Weights of a small GPT-style language model, trained from scratch on English Wikipedia: 8.65M parameters, normalized queries and keys.
Each number is 50 + 12 x the weight over the matrix's rms, rounded and kept within 0 to 99. Layers, rows and columns count from 0.

# up: layer 5 MLP up, 512x192, rms 0.141, rows 218-252, columns 0-63
# down: layer 5 MLP down (transposed), 512x192, rms 0.102, rows 218-252, columns 0-63
# gate: layer 5 MLP gate, 512x192, rms 0.138, rows 219-253, columns 0-63
up218:51 61 35 39 76 53 44 51 44 70 45 74 55 50 68 36 56 26 37 57 45 42 54 79 65 40 37 54 52 57 51 51 53 29 74 49 59 32 65 59 42 63 51 45 42 53 29 36 67 56 30 32 63 71 36 54 54 52 54 49 47 57 71 36
down218:27 41 19 75 55 43 45 36 44 58 47 48 36 80 74 38 58 58 49 62 47 48 42 59 71 46 14 42 42 35 41 59 46 46 23 39 59 41 62 83 43 58 37 39 57 64 50 55 33 31 63 60 51 49 47 47 63 55 48 50 54 54 51 51
gate219:54 42 42 56 50 50 43 57 52 50 59 60 44 59 60 47 37 48 42 21 50 47 73 47 65 57 33 60 74 58 49 54 42 46 46 41 69 53 55 53 36 57 58 50 51 38 47 39 36 43 56 65 48 55 49 53 27 73 48 46 58 59 39 58
up219:67 52 38 46 47 45 49 48 37 58 54 50 62 61 69 19 23 41 68 51 46 57 59 62 56 52 59 34 62 40 44 55 69 53 50 62 60 53 36 53 36 41 49 26 41 58 45 52 53 54 74 47 40 56 31 58 58 43 45 57 39 46 57 47
down219:64 56 53 54 65 54 48 61 46 63 66 53 55 59 55 58 41 44 62 62 49 65 39 58 46 52 23 47 53 24 33 61 55 48 62 46 62 58 69 55 63 39 48 65 21 59 55 40 50 49 52 66 61 49 61 44 51 53 47 51 51 59 43 72
gate220:34 58 51 82 53 53 55 59 29 59 54 63 52 46 41 64 57 46 61 51 49 41 55 47 47 47 46 42 66 45 48 36 42 40 69 39 26 42 52 54 56 69 56 31 60 49 33 78 26 42 67 72 45 51 36 33 59 25 52 63 42 54 48 41
up220:43 46 43 63 56 56 62 51 53 46 45 38 45 24 51 46 47 47 51 52 54 60 36 45 54 55 61 50 28 56 66 51 68 58 41 58 46 44 51 30 39 29 34 59 53 36 62 41 68 54 45 37 24 43 42 45 59 43 52 53 51 51 62 57
down220:30 55 55 53 43 56 34 51 38 43 43 51 65 18 52 60 55 48 42 49 41 41 42 24 42 45 57 43 49 58 48 45 54 65 69 27 30 48 54 34 55 55 58 48 49 42 53 65 35 69 52 46 55 36 45 50 59 38 52 67 47 39 66 60
gate221:51 34 58 57 83 54 53 82 66 55 36 40 56 44 57 60 44 44 53 53 47 44 56 62 65 25 40 56 67 36 55 53 42 45 53 43 49 58 59 39 62 49 43 46 45 48 25 47 44 50 50 52 56 70 50 54 51 53 51 32 63 59 61 33
up221:57 37 60 61 64 54 43 55 40 17 46 40 40 51 56 70 53 62 45 41 47 41 51 47 59 45 29 47 58 48 50 49 43 53 68 31 74 51 43 45 48 68 48 57 49 54 39 58 47 56 50 50 49 54 63 65 43 45 54 62 36 35 48 56
down221:33 47 34 70 51 46 59 71 48 72 54 48 54 51 48 48 41 49 59 61 52 63 63 75 49 39 60 54 48 46 53 42 60 41 46 67 49 60 46 47 37 53 49 38 52 38 48 47 29 52 40 49 39 57 51 51 55 46 63 47 65 52 63 42
gate222:23 41 32 34 68 72 45 52 57 39 35 65 58 59 54 43 32 31 43 49 36 43 51 45 45 52 37 74 43 41 37 55 41 65 57 25 27 42 40 39 22 45 38 35 56 51 59 41 41 36 45 58 47 50 49 33 80 36 65 45 52 48 34 49
up222:61 69 46 39 17 54 45 59 44 46 45 43 72 35 63 52 53 57 35 56 36 46 57 71 45 31 68 65 36 37 51 38 67 40 52 27 32 50 26 32 72 41 32 51 48 54 23 47 42 56 43 74 62 52 44 30 49 27 51 43 75 61 47 41
down222:76 44 28 46 50 68 63 57 34 11 04 61 45 74 43 55 62 64 50 54 41 43 59 32 52 55 49 48 39 46 41 45 42 73 82 43 36 28 49 32 33 32 51 51 56 44 62 72 62 52 47 33 54 60 68 58 56 64 31 69 36 82 52 68
gate223:55 54 44 20 50 52 49 34 47 47 40 38 59 63 69 80 62 61 34 65 57 33 75 54 33 44 30 68 37 57 46 48 43 51 45 53 21 48 52 30 29 39 35 41 56 68 76 49 43 51 53 32 47 59 38 30 60 60 43 43 26 44 55 41
up223:53 66 34 40 51 41 41 58 54 60 56 55 63 62 67 64 57 37 37 39 45 67 70 68 45 50 28 62 28 35 47 52 65 45 43 36 53 41 43 64 43 63 48 54 49 56 45 43 41 61 41 31 60 49 38 29 43 50 40 56 59 39 60 39
down223:34 28 45 60 73 63 34 48 24 24 50 54 47 44 41 39 27 48 47 55 44 60 39 52 50 62 66 51 49 40 63 62 51 43 47 54 74 50 48 51 47 47 36 49 54 57 43 34 56 49 71 74 30 36 42 57 48 60 59 51 53 48 60 54
gate224:57 46 44 39 49 61 60 59 50 46 49 22 32 41 55 52 53 61 37 46 51 43 67 33 59 56 57 41 52 70 44 38 24 54 30 50 74 50 41 33 56 59 46 65 71 42 52 68 54 51 64 50 70 37 38 52 47 59 50 45 39 45 56 59
up224:41 53 46 56 50 48 50 55 35 65 55 37 42 45 37 30 31 65 45 53 60 51 43 37 33 40 48 46 57 46 55 60 53 25 22 41 48 40 46 55 62 53 64 60 52 54 15 57 63 65 39 58 37 61 57 37 38 49 29 48 62 37 57 75
down224:71 64 70 48 59 42 36 30 42 43 54 40 58 41 48 46 60 53 39 56 56 70 65 51 66 52 39 55 67 33 48 68 38 61 62 59 54 36 56 29 54 53 45 37 33 82 52 52 58 42 48 57 70 49 71 54 69 55 61 52 49 62 65 37
gate225:52 54 49 37 40 56 38 42 53 49 39 44 57 46 68 49 57 45 52 43 55 39 60 35 63 63 56 57 61 67 58 65 47 45 47 59 50 52 43 36 31 49 29 46 40 37 56 52 39 60 37 61 34 34 65 62 44 22 70 45 35 60 43 57
up225:60 30 44 32 45 39 44 42 58 40 35 52 50 60 65 52 43 35 72 47 45 54 63 62 75 43 30 39 46 54 49 44 62 24 30 57 58 61 45 45 52 53 64 51 51 47 77 38 31 60 71 44 31 42 40 51 54 63 64 31 38 39 47 66
down225:41 34 59 73 51 46 71 55 35 65 69 65 26 53 40 43 48 61 36 41 39 44 67 67 49 49 58 39 40 47 61 51 36 51 50 47 41 61 59 49 56 57 41 42 35 73 56 30 58 35 37 46 43 83 43 37 60 61 51 60 52 34 38 44
gate226:49 41 51 59 47 65 65 69 41 42 37 36 44 26 47 34 55 76 51 53 53 27 41 40 47 56 53 42 61 47 66 56 36 43 76 38 70 58 37 41 31 31 14 47 48 50 58 43 62 60 36 55 63 56 45 44 64 34 43 53 55 67 58 50
up226:53 37 74 53 72 50 49 65 62 50 60 37 58 33 40 46 57 51 55 47 45 75 25 41 61 54 43 50 64 58 55 46 52 47 45 47 52 48 54 74 45 50 47 74 71 65 40 49 73 54 53 52 66 54 49 52 28 50 39 44 58 43 53 55
down226:55 47 31 57 65 32 38 35 63 74 58 54 56 43 53 56 39 46 61 35 61 48 59 77 57 53 41 55 56 63 29 50 75 44 45 63 42 38 58 36 41 48 51 52 41 50 66 37 40 49 51 61 44 32 66 45 46 57 66 55 58 42 45 43
gate227:35 50 49 60 40 58 54 50 43 47 53 35 31 56 42 55 53 70 56 44 55 37 64 28 44 33 58 69 44 55 53 17 51 30 45 55 57 30 36 41 36 57 56 51 48 38 53 73 41 51 30 52 55 31 60 54 60 44 47 63 38 45 67 63
up227:42 25 62 66 44 47 43 54 46 38 65 47 40 52 42 60 33 57 67 54 53 55 52 27 55 29 60 54 50 34 58 44 56 23 43 31 71 43 60 49 49 69 58 61 46 52 63 47 46 40 32 59 62 38 48 52 35 56 41 55 46 36 59 59
down227:32 43 54 56 61 52 51 52 40 31 36 46 50 51 33 58 60 60 31 55 49 52 51 36 43 45 42 41 50 34 60 50 38 55 72 52 36 52 39 48 78 55 48 50 38 54 65 48 71 48 34 59 49 52 39 56 58 76 47 64 55 53 48 44
gate228:46 46 40 58 63 60 48 60 38 59 47 67 51 40 55 62 41 46 42 42 27 50 43 42 61 39 53 67 56 66 41 30 44 51 41 39 45 44 60 34 29 43 64 46 32 61 44 46 53 64 39 44 53 70 53 22 63 50 58 63 68 86 65 47
up228:71 48 54 65 44 47 72 43 47 72 28 52 50 77 66 48 64 34 54 56 37 61 36 55 79 32 49 60 51 45 61 37 64 48 42 29 54 61 69 60 57 40 44 67 41 65 73 51 64 50 71 28 42 42 45 57 22 68 35 44 36 60 51 39
down228:72 52 54 29 28 44 58 31 48 50 60 45 36 68 45 49 47 34 50 58 56 49 40 44 63 53 50 22 46 42 72 39 45 15 47 57 72 40 34 37 58 25 44 61 61 63 44 33 55 47 24 58 57 70 44 59 48 47 67 42 55 50 53 69
gate229:56 44 45 53 54 54 39 47 32 37 41 46 51 58 69 42 48 37 57 52 45 38 40 64 43 55 48 54 42 31 48 27 47 41 50 37 49 52 44 42 55 35 58 47 55 43 41 35 62 57 61 46 65 55 35 44 64 61 52 57 53 66 46 65
up229:73 66 65 54 44 32 42 35 59 73 60 50 45 61 64 52 44 60 54 46 64 49 66 48 66 48 42 65 57 43 42 51 39 42 27 44 79 49 67 60 59 68 68 54 52 51 64 48 79 59 41 40 57 36 40 73 48 50 38 29 46 41 61 60
down229:63 63 51 29 33 24 40 27 48 73 50 69 53 62 49 59 60 62 42 46 56 48 51 44 66 25 64 59 72 54 61 42 57 45 28 46 44 65 55 65 45 55 52 43 52 65 40 51 52 35 23 38 37 30 53 59 45 42 62 50 44 46 46 50
gate230:52 35 58 32 37 72 47 63 34 22 35 44 49 45 51 39 59 51 56 60 59 29 75 52 42 35 31 36 55 69 44 40 57 40 63 61 48 43 43 35 43 54 29 28 71 55 46 58 35 54 60 67 42 53 34 41 38 65 57 53 42 46 67 49
up230:38 40 62 63 39 47 70 28 49 51 57 49 58 33 33 66 47 47 60 38 51 52 26 58 54 61 55 47 41 48 51 51 56 41 53 58 55 37 59 41 30 60 44 59 46 23 34 41 63 55 45 42 48 37 65 63 46 54 35 47 47 42 38 51
down230:78 29 56 30 34 53 37 58 45 22 50 27 45 31 51 55 42 48 54 38 71 52 53 62 42 58 59 22 39 51 56 62 54 55 54 55 66 36 41 46 51 42 52 50 60 44 62 62 61 80 31 63 48 39 43 65 45 68 40 49 42 49 50 44
gate231:58 34 42 49 53 99 43 62 25 33 36 56 58 39 50 31 55 55 35 36 57 46 30 35 58 41 44 37 32 27 39 50 29 73 73 60 44 29 41 22 38 38 50 55 67 24 62 48 30 59 66 78 51 50 33 36 58 39 60 71 46 67 53 49
up231:44 50 45 50 57 52 35 34 47 60 75 59 56 61 47 46 54 53 30 52 61 69 39 27 39 53 55 44 42 44 51 39 24 76 53 71 43 15 48 52 44 43 39 23 57 22 83 74 56 33 27 53 59 59 56 66 67 52 60 43 32 39 40 51
down231:51 52 50 63 59 47 48 54 77 56 50 38 31 54 49 77 49 50 19 56 43 60 73 73 40 65 82 46 38 33 64 46 48 41 30 36 48 57 38 34 52 45 37 74 44 47 29 35 77 61 59 51 49 45 31 44 49 31 74 42 50 56 34 46
gate232:50 30 48 51 62 48 50 54 38 59 49 43 55 47 48 33 50 65 65 37 40 40 55 61 45 51 43 41 40 36 53 47 71 41 47 51 45 46 33 50 28 73 50 46 62 49 75 40 45 59 48 44 59 49 56 40 67 71 46 79 72 52 69 60
up232:55 29 47 64 59 46 50 57 60 57 57 37 47 67 40 51 51 35 64 74 29 36 44 56 57 50 60 34 43 48 41 34 68 48 38 65 75 68 42 41 55 35 24 56 29 56 43 53 44 40 71 75 52 65 33 63 42 70 64 42 67 63 41 60
down232:26 71 57 76 36 38 60 73 33 55 45 56 42 55 56 62 57 61 38 48 36 52 44 44 35 50 28 57 67 57 42 53 42 64 56 37 41 47 53 42 54 62 64 45 49 58 39 66 35 50 61 53 73 44 48 64 55 28 50 60 40 44 51 53
gate233:35 43 34 64 50 60 63 55 39 22 58 55 52 50 44 49 48 51 48 42 68 40 52 60 54 64 53 33 58 40 40 54 38 69 60 56 52 50 55 44 49 50 73 55 37 22 50 48 38 45 57 59 40 40 47 42 30 43 67 32 46 59 44 59
up233:48 56 34 59 40 42 64 51 34 51 47 46 80 47 49 38 61 47 47 58 55 39 57 60 58 52 55 41 55 66 42 70 66 53 59 46 46 50 37 74 28 56 52 46 41 64 38 65 46 43 60 36 36 55 68 32 69 29 66 50 42 61 51 64
down233:74 69 45 20 43 47 54 63 43 44 60 47 56 65 65 40 44 45 79 45 47 52 40 35 60 57 27 40 55 31 47 63 68 48 55 64 54 60 34 48 47 31 59 69 42 47 45 49 49 67 47 48 52 56 41 73 48 36 59 39 53 54 50 29
gate234:43 21 56 62 59 46 47 74 34 52 44 49 69 44 49 31 30 46 72 33 40 55 41 66 56 60 51 50 56 45 48 59 57 46 55 63 55 45 64 53 59 62 55 34 43 50 58 33 57 59 70 57 49 43 48 55 61 53 47 59 56 64 50 41
up234:38 36 50 60 44 42 57 54 29 61 47 65 43 46 46 49 51 36 45 54 45 61 70 62 52 57 47 38 59 33 60 45 56 63 60 59 44 47 61 58 47 63 39 64 58 65 48 53 66 47 61 51 44 42 62 66 51 55 68 49 54 43 49 40
down234:58 67 43 44 64 48 54 38 63 44 30 37 44 64 35 56 62 47 32 52 49 31 56 33 46 44 38 47 59 69 46 37 46 39 46 42 47 42 51 60 54 37 59 49 37 44 52 57 48 31 36 66 62 52 43 49 39 46 54 51 51 52 62 61
gate235:37 54 52 61 57 54 65 62 34 39 43 61 45 36 47 46 21 38 61 49 54 33 72 57 55 57 46 57 33 40 39 43 61 60 57 49 52 43 48 53 41 47 44 45 61 48 47 55 46 63 39 53 41 34 58 41 63 29 50 47 58 86 42 33
up235:28 55 43 64 70 39 64 39 51 61 53 62 45 38 68 50 41 46 60 49 62 51 51 44 37 68 59 40 44 30 70 46 40 43 51 58 66 45 56 55 53 48 59 70 53 59 52 74 65 50 47 43 40 31 48 51 28 33 45 47 57 60 38 33
down235:45 55 47 41 38 34 41 37 35 63 29 54 42 47 72 48 81 47 33 50 42 41 31 48 53 54 52 57 49 44 71 45 47 44 17 50 72 46 67 61 50 50 37 68 44 52 58 39 61 58 31 30 51 56 55 50 64 43 51 48 51 49 37 49
gate236:25 45 37 57 53 59 38 60 58 34 35 21 53 51 40 57 49 44 40 31 48 50 39 56 43 38 41 66 48 64 48 53 45 49 55 52 39 50 56 58 62 53 46 34 79 41 52 43 43 44 58 50 39 59 57 47 57 71 57 48 65 68 54 59
up236:43 49 68 46 41 59 64 36 30 31 47 47 24 34 41 65 67 47 30 68 37 45 44 46 54 32 43 44 52 42 56 51 38 65 55 38 41 36 62 42 64 50 43 61 38 45 55 48 58 59 54 64 48 60 62 51 23 40 60 51 29 46 26 37
down236:55 29 31 68 54 77 48 77 59 42 61 31 36 57 55 55 54 24 46 38 44 59 57 52 52 56 54 45 42 50 66 51 44 33 63 35 51 70 48 55 39 68 56 58 60 69 48 43 51 65 43 52 60 59 30 53 64 56 46 39 65 75 56 53
gate237:52 41 40 68 43 68 66 47 39 44 52 60 59 36 40 46 42 48 41 59 46 51 30 28 69 54 67 40 42 64 63 37 53 59 82 67 50 54 47 53 61 51 43 33 42 43 65 70 71 54 35 33 34 54 53 50 44 67 50 62 49 51 50 47
up237:38 50 63 60 55 45 55 27 47 72 41 33 49 50 38 55 63 52 52 28 69 29 43 54 29 51 36 40 44 34 61 18 46 43 52 46 49 40 34 41 40 44 49 56 44 50 42 62 46 53 32 59 47 65 62 65 39 59 44 62 47 39 39 59
down237:20 25 32 70 32 61 68 50 16 24 66 55 52 56 50 49 57 44 61 77 63 52 38 62 36 44 46 48 28 46 64 62 60 50 67 59 61 59 39 55 55 62 50 62 35 56 36 43 53 60 64 46 53 43 62 62 56 58 44 44 43 67 39 52
gate238:59 38 46 67 55 60 64 71 62 49 35 34 45 47 46 52 32 45 57 31 47 52 43 70 47 53 43 47 44 46 45 76 55 56 58 50 63 61 47 36 41 62 49 53 53 33 54 38 28 52 51 45 43 43 40 40 59 44 35 53 52 51 52 62
up238:42 70 43 49 45 64 40 41 56 66 23 48 45 57 54 39 66 32 59 56 25 55 22 44 63 56 47 37 83 39 66 45 55 37 60 28 40 42 75 56 51 47 35 61 49 59 64 56 50 58 48 52 43 43 61 47 43 56 57 68 53 54 40 70
down238:73 70 67 43 47 37 44 46 38 51 56 51 54 64 42 29 29 61 65 62 36 60 42 39 56 44 58 49 43 56 33 54 42 66 50 47 13 48 38 47 44 59 49 39 47 58 37 63 51 22 54 44 23 50 53 54 49 19 53 51 46 47 55 30
gate239:47 55 38 33 61 57 54 58 34 54 34 47 64 63 73 47 63 47 32 57 57 28 52 24 69 43 60 72 34 54 27 43 25 46 60 37 60 26 56 51 37 54 26 53 52 62 66 53 64 74 34 32 34 42 41 38 64 39 56 46 39 62 47 34
up239:62 63 34 48 71 54 43 67 42 45 46 42 65 32 38 63 49 70 11 33 36 69 50 70 40 61 64 42 53 62 61 74 48 60 46 29 66 48 48 57 64 37 54 51 50 62 46 52 69 60 56 54 58 70 38 45 39 41 52 50 51 56 63 67
down239:24 33 37 54 86 50 56 65 61 62 40 38 29 43 57 63 52 55 31 78 26 46 48 28 78 44 42 51 33 30 56 39 47 50 53 38 67 61 75 65 67 38 70 48 56 54 27 49 56 62 67 44 53 34 67 52 20 39 47 59 50 78 47 42
gate240:49 49 23 39 62 71 36 45 59 48 49 53 58 59 52 32 70 45 41 28 66 65 64 29 50 50 54 62 66 62 62 36 53 53 62 53 55 37 22 37 51 60 50 28 55 41 40 30 26 48 57 53 55 40 50 11 50 56 53 50 60 61 64 58
up240:42 56 52 52 57 46 47 45 55 61 76 25 47 41 44 62 38 64 51 55 66 39 51 59 53 58 40 46 43 61 44 76 42 66 46 56 67 48 44 57 47 59 51 38 63 24 32 69 57 47 66 85 46 50 74 63 69 42 71 50 60 37 43 65
down240:54 61 45 29 41 50 40 40 45 75 53 42 39 66 49 52 60 43 55 29 30 42 65 46 56 47 44 56 65 81 39 33 56 62 21 58 25 72 69 25 45 58 55 55 45 34 38 36 52 30 59 40 44 56 45 40 50 36 76 57 60 36 45 65
gate241:48 59 49 47 46 54 53 48 55 48 49 63 67 59 70 54 36 30 45 54 62 40 51 50 60 55 38 60 53 60 48 43 56 52 42 54 51 57 40 51 45 63 39 53 40 40 49 53 32 57 69 43 65 52 52 56 55 54 57 59 57 53 54 48
up241:43 38 47 53 58 61 44 65 43 26 35 26 48 43 59 39 59 69 36 46 40 65 45 37 28 62 25 57 63 53 48 47 38 43 60 22 43 37 47 36 50 37 29 43 59 46 46 54 39 60 30 41 63 68 44 31 41 43 54 48 50 61 50 62
down241:64 52 57 40 59 51 57 52 36 34 44 66 86 59 47 31 48 50 47 47 58 56 52 55 50 50 40 44 52 48 49 33 63 58 63 48 47 54 37 38 42 64 45 46 60 33 40 59 38 57 80 50 46 36 45 55 42 32 30 54 63 60 63 30
gate242:53 41 46 58 47 56 50 75 55 35 37 52 51 51 34 38 53 51 54 43 77 41 86 41 46 37 49 51 58 51 72 42 66 53 51 54 43 37 45 37 36 47 26 53 44 53 54 66 40 39 54 61 44 32 50 53 43 28 59 37 57 42 59 35
up242:57 54 50 51 34 42 39 64 73 70 51 50 58 68 61 54 49 52 70 54 45 47 64 54 54 56 39 42 57 28 39 37 67 47 48 63 62 44 65 45 51 43 57 50 51 65 41 54 24 38 56 59 61 46 50 32 63 47 33 39 65 32 53 56
down242:53 52 53 42 33 49 50 38 44 68 53 38 59 63 42 56 39 49 45 42 44 37 41 49 43 51 44 32 56 50 61 37 59 60 58 50 56 55 67 64 54 54 71 30 44 43 50 41 32 46 39 48 58 59 68 64 45 54 49 49 33 53 44 54
gate243:48 47 18 52 43 56 34 68 37 57 34 61 30 63 54 20 44 64 61 29 36 55 91 57 49 63 50 63 32 64 51 41 37 42 38 44 59 47 33 48 20 34 46 37 54 59 54 72 40 46 46 58 33 55 39 46 74 40 59 53 62 62 54 64
up243:62 39 40 40 49 48 39 70 47 62 39 54 50 53 61 49 58 45 44 18 59 80 59 50 71 60 35 59 53 46 56 62 57 30 36 48 51 57 53 65 57 37 61 51 39 59 53 39 39 46 49 62 44 61 44 46 65 53 61 64 49 41 38 45
down243:43 49 44 49 52 63 40 34 40 20 43 39 40 43 44 55 58 27 48 52 56 48 36 35 47 64 47 47 31 38 57 71 61 24 70 52 44 51 46 56 49 43 44 45 46 63 60 39 51 66 37 38 49 54 62 72 43 62 46 54 47 25 66 26
gate244:38 30 38 49 57 50 54 45 36 60 46 55 40 48 54 47 21 49 63 32 51 57 60 70 55 33 50 62 54 32 36 36 53 53 37 78 41 42 54 44 44 65 56 51 33 30 55 53 49 59 72 51 31 49 55 60 63 54 58 64 36 36 48 60
up244:53 18 61 77 49 52 59 48 65 46 60 38 51 50 65 33 51 62 66 52 60 36 54 64 42 88 66 52 31 55 62 66 36 74 50 48 65 52 36 24 52 36 40 40 50 47 57 48 37 44 48 60 51 58 54 58 49 55 48 32 48 55 69 67
down244:51 62 52 43 37 66 36 57 61 66 45 54 49 63 62 55 28 28 29 53 37 64 50 38 46 46 26 55 58 43 69 64 57 39 49 24 54 67 23 52 43 37 44 84 47 67 56 41 57 57 73 69 62 62 68 49 52 40 41 71 69 51 44 47
gate245:56 46 51 64 48 53 42 47 32 52 48 29 59 31 70 55 50 44 45 69 37 66 66 59 71 46 52 65 44 62 55 56 61 48 49 53 47 55 30 57 35 51 46 43 63 48 57 34 65 55 44 69 54 52 54 27 75 44 51 67 63 66 77 44
up245:54 40 48 60 50 40 45 48 55 58 53 53 77 68 53 66 35 14 64 58 43 56 69 58 50 55 56 45 58 50 77 44 55 29 55 69 35 59 50 61 58 65 64 34 65 55 32 37 60 45 69 41 55 40 50 48 47 59 53 58 51 61 57 63
down245:46 47 32 55 69 71 78 50 66 51 48 51 48 63 40 50 25 49 63 62 42 52 39 41 26 41 34 48 52 51 59 39 46 40 57 75 52 43 70 46 74 39 60 66 39 46 50 56 37 21 46 47 54 70 51 41 59 25 53 50 47 32 27 41
gate246:26 52 45 66 65 75 49 40 56 59 40 72 50 49 63 44 60 51 33 54 48 36 78 55 47 58 52 68 34 58 54 51 36 71 35 41 60 26 62 44 59 52 23 57 49 41 57 53 33 57 50 54 39 43 56 49 45 61 56 54 57 66 49 56
up246:54 56 66 45 38 46 55 45 42 46 44 58 61 43 42 58 52 34 36 25 43 37 66 48 64 56 66 67 54 38 41 62 44 45 54 44 38 49 31 40 40 31 47 52 28 27 54 44 47 54 59 48 66 42 42 47 71 58 33 41 63 57 37 70
down246:37 46 43 22 20 67 41 31 33 58 68 63 34 45 48 49 60 45 31 67 49 34 53 35 56 40 60 54 53 54 64 47 55 37 60 50 58 64 56 62 41 38 46 30 46 54 44 40 59 35 57 46 35 61 56 75 70 53 65 54 44 44 56 69
gate247:35 44 53 71 68 61 58 73 28 42 40 31 47 51 55 54 52 52 52 50 37 36 44 49 45 37 43 48 50 67 39 42 38 43 41 55 39 27 63 39 44 71 43 57 79 44 36 72 43 65 47 54 30 39 50 48 55 56 59 51 49 50 53 28
up247:29 31 39 65 57 44 65 52 21 72 62 48 26 44 52 59 30 58 66 52 42 57 33 45 65 55 52 25 77 38 46 49 44 43 50 69 59 42 61 35 66 49 60 55 38 44 61 76 82 46 73 68 51 60 61 67 43 72 69 79 43 45 51 42
down247:27 39 17 71 64 39 50 44 61 57 51 58 44 67 55 38 36 54 40 52 70 48 42 54 56 53 37 70 57 39 49 54 57 44 62 55 64 62 38 57 56 56 55 54 26 58 82 48 53 20 75 71 50 52 57 68 66 68 41 48 45 43 59 59
gate248:38 50 51 64 54 49 49 50 52 58 45 36 36 61 55 46 37 56 49 45 65 73 45 39 57 48 66 55 24 55 38 39 27 72 39 50 50 50 51 47 48 46 45 40 54 45 32 55 26 61 54 54 40 33 47 54 57 34 50 36 42 49 53 54
up248:55 56 45 64 34 59 59 45 51 56 49 44 47 40 54 43 66 62 48 62 50 52 69 62 45 42 56 46 36 78 72 51 47 54 51 41 36 46 40 60 41 58 61 52 53 65 52 62 39 46 47 39 53 44 59 57 34 45 62 67 66 53 78 58
down248:26 38 53 63 59 55 50 50 67 58 54 43 48 33 45 40 48 54 66 46 42 64 62 52 39 48 59 50 38 47 44 46 38 73 35 23 57 56 46 54 51 45 50 42 44 38 40 54 34 61 47 50 44 21 56 60 49 34 38 26 43 37 41 46
gate249:55 30 35 42 60 55 43 70 58 49 57 55 51 60 49 51 47 43 52 45 49 39 57 54 41 43 25 51 49 31 52 45 60 54 41 47 52 48 50 44 36 70 45 37 43 32 47 47 31 56 65 51 33 53 64 55 37 70 66 60 52 56 48 44
up249:49 61 27 37 67 41 55 45 67 51 72 66 52 69 53 25 34 48 52 54 69 55 53 54 26 50 11 26 53 58 48 64 36 38 53 54 49 69 50 62 57 48 72 57 57 19 29 47 58 40 68 48 65 60 54 72 45 54 79 62 50 50 38 50
down249:28 68 39 53 47 39 36 31 52 66 49 61 56 69 53 40 42 53 53 43 41 52 34 34 47 43 63 48 49 74 44 55 55 47 45 56 43 43 52 28 52 41 72 62 49 48 39 49 72 48 60 42 51 44 29 45 40 58 62 54 41 54 56 49
gate250:62 48 39 37 58 64 53 46 64 39 54 62 64 33 48 32 56 47 71 35 56 43 50 49 54 41 49 53 51 57 37 56 66 77 68 46 55 35 16 42 46 52 60 64 69 57 34 40 47 63 76 48 61 40 55 36 70 36 42 56 48 58 81 63
up250:42 52 36 67 46 57 57 49 33 56 47 53 44 58 60 40 16 58 48 56 49 52 46 76 49 39 49 67 41 37 11 73 18 55 46 36 42 46 50 77 51 41 70 44 67 37 59 74 42 42 38 63 71 66 41 45 83 65 43 50 38 46 58 55
down250:57 62 40 74 62 49 32 60 64 40 54 36 39 48 32 61 55 40 61 45 31 21 42 40 48 48 41 55 29 31 60 45 52 68 78 48 53 30 29 65 62 54 70 55 46 70 47 46 52 48 50 46 61 56 65 19 56 58 67 50 46 57 16 61
gate251:53 50 51 63 77 49 47 55 39 62 57 70 27 44 62 74 33 61 46 52 67 37 64 32 56 34 55 51 50 49 52 24 51 35 48 59 62 32 68 53 26 52 50 63 49 35 52 48 29 71 56 51 58 52 56 60 40 53 62 62 41 44 40 58
up251:45 49 49 45 50 62 43 46 58 46 37 45 43 63 39 41 69 52 42 45 49 38 49 40 29 50 49 59 52 55 62 51 39 57 58 29 31 44 42 52 63 62 42 33 81 62 46 49 56 33 34 44 35 63 50 47 54 48 54 57 66 61 61 52
down251:52 34 53 61 48 43 53 49 43 51 64 79 29 28 54 57 61 44 47 55 44 43 55 23 54 52 37 41 44 29 61 64 53 52 41 42 70 28 51 50 40 60 47 48 63 62 49 53 53 64 44 61 54 41 50 55 61 54 66 40 44 40 66 57
gate252:70 50 61 44 63 49 53 45 29 37 48 48 79 49 41 48 63 51 56 38 35 18 34 44 46 54 58 53 51 29 68 51 53 39 52 46 64 37 47 51 35 61 18 50 58 33 58 32 57 57 69 42 46 39 51 30 38 54 39 57 51 65 33 59
up252:48 47 56 44 57 65 43 66 30 31 41 48 45 55 64 53 53 31 36 59 30 51 52 52 54 46 34 53 54 50 36 67 49 58 55 55 50 61 38 82 41 44 69 51 54 68 42 39 59 61 59 48 66 62 59 17 44 69 51 50 56 59 50 56
down252:51 37 38 35 64 64 55 47 59 36 21 39 54 36 22 55 46 51 53 65 72 41 45 74 56 53 61 57 54 53 36 55 55 61 55 69 62 37 49 40 44 39 59 38 42 20 50 68 42 62 50 37 39 56 49 58 48 67 49 53 52 55 46 42
gate253:52 25 39 53 52 56 44 60 38 41 55 77 54 53 46 39 61 58 60 69 62 61 41 57 55 31 26 42 61 31 55 35 47 43 48 47 42 34 56 59 38 60 51 35 53 30 47 69 53 58 67 42 63 63 54 33 49 59 66 45 79 50 63 29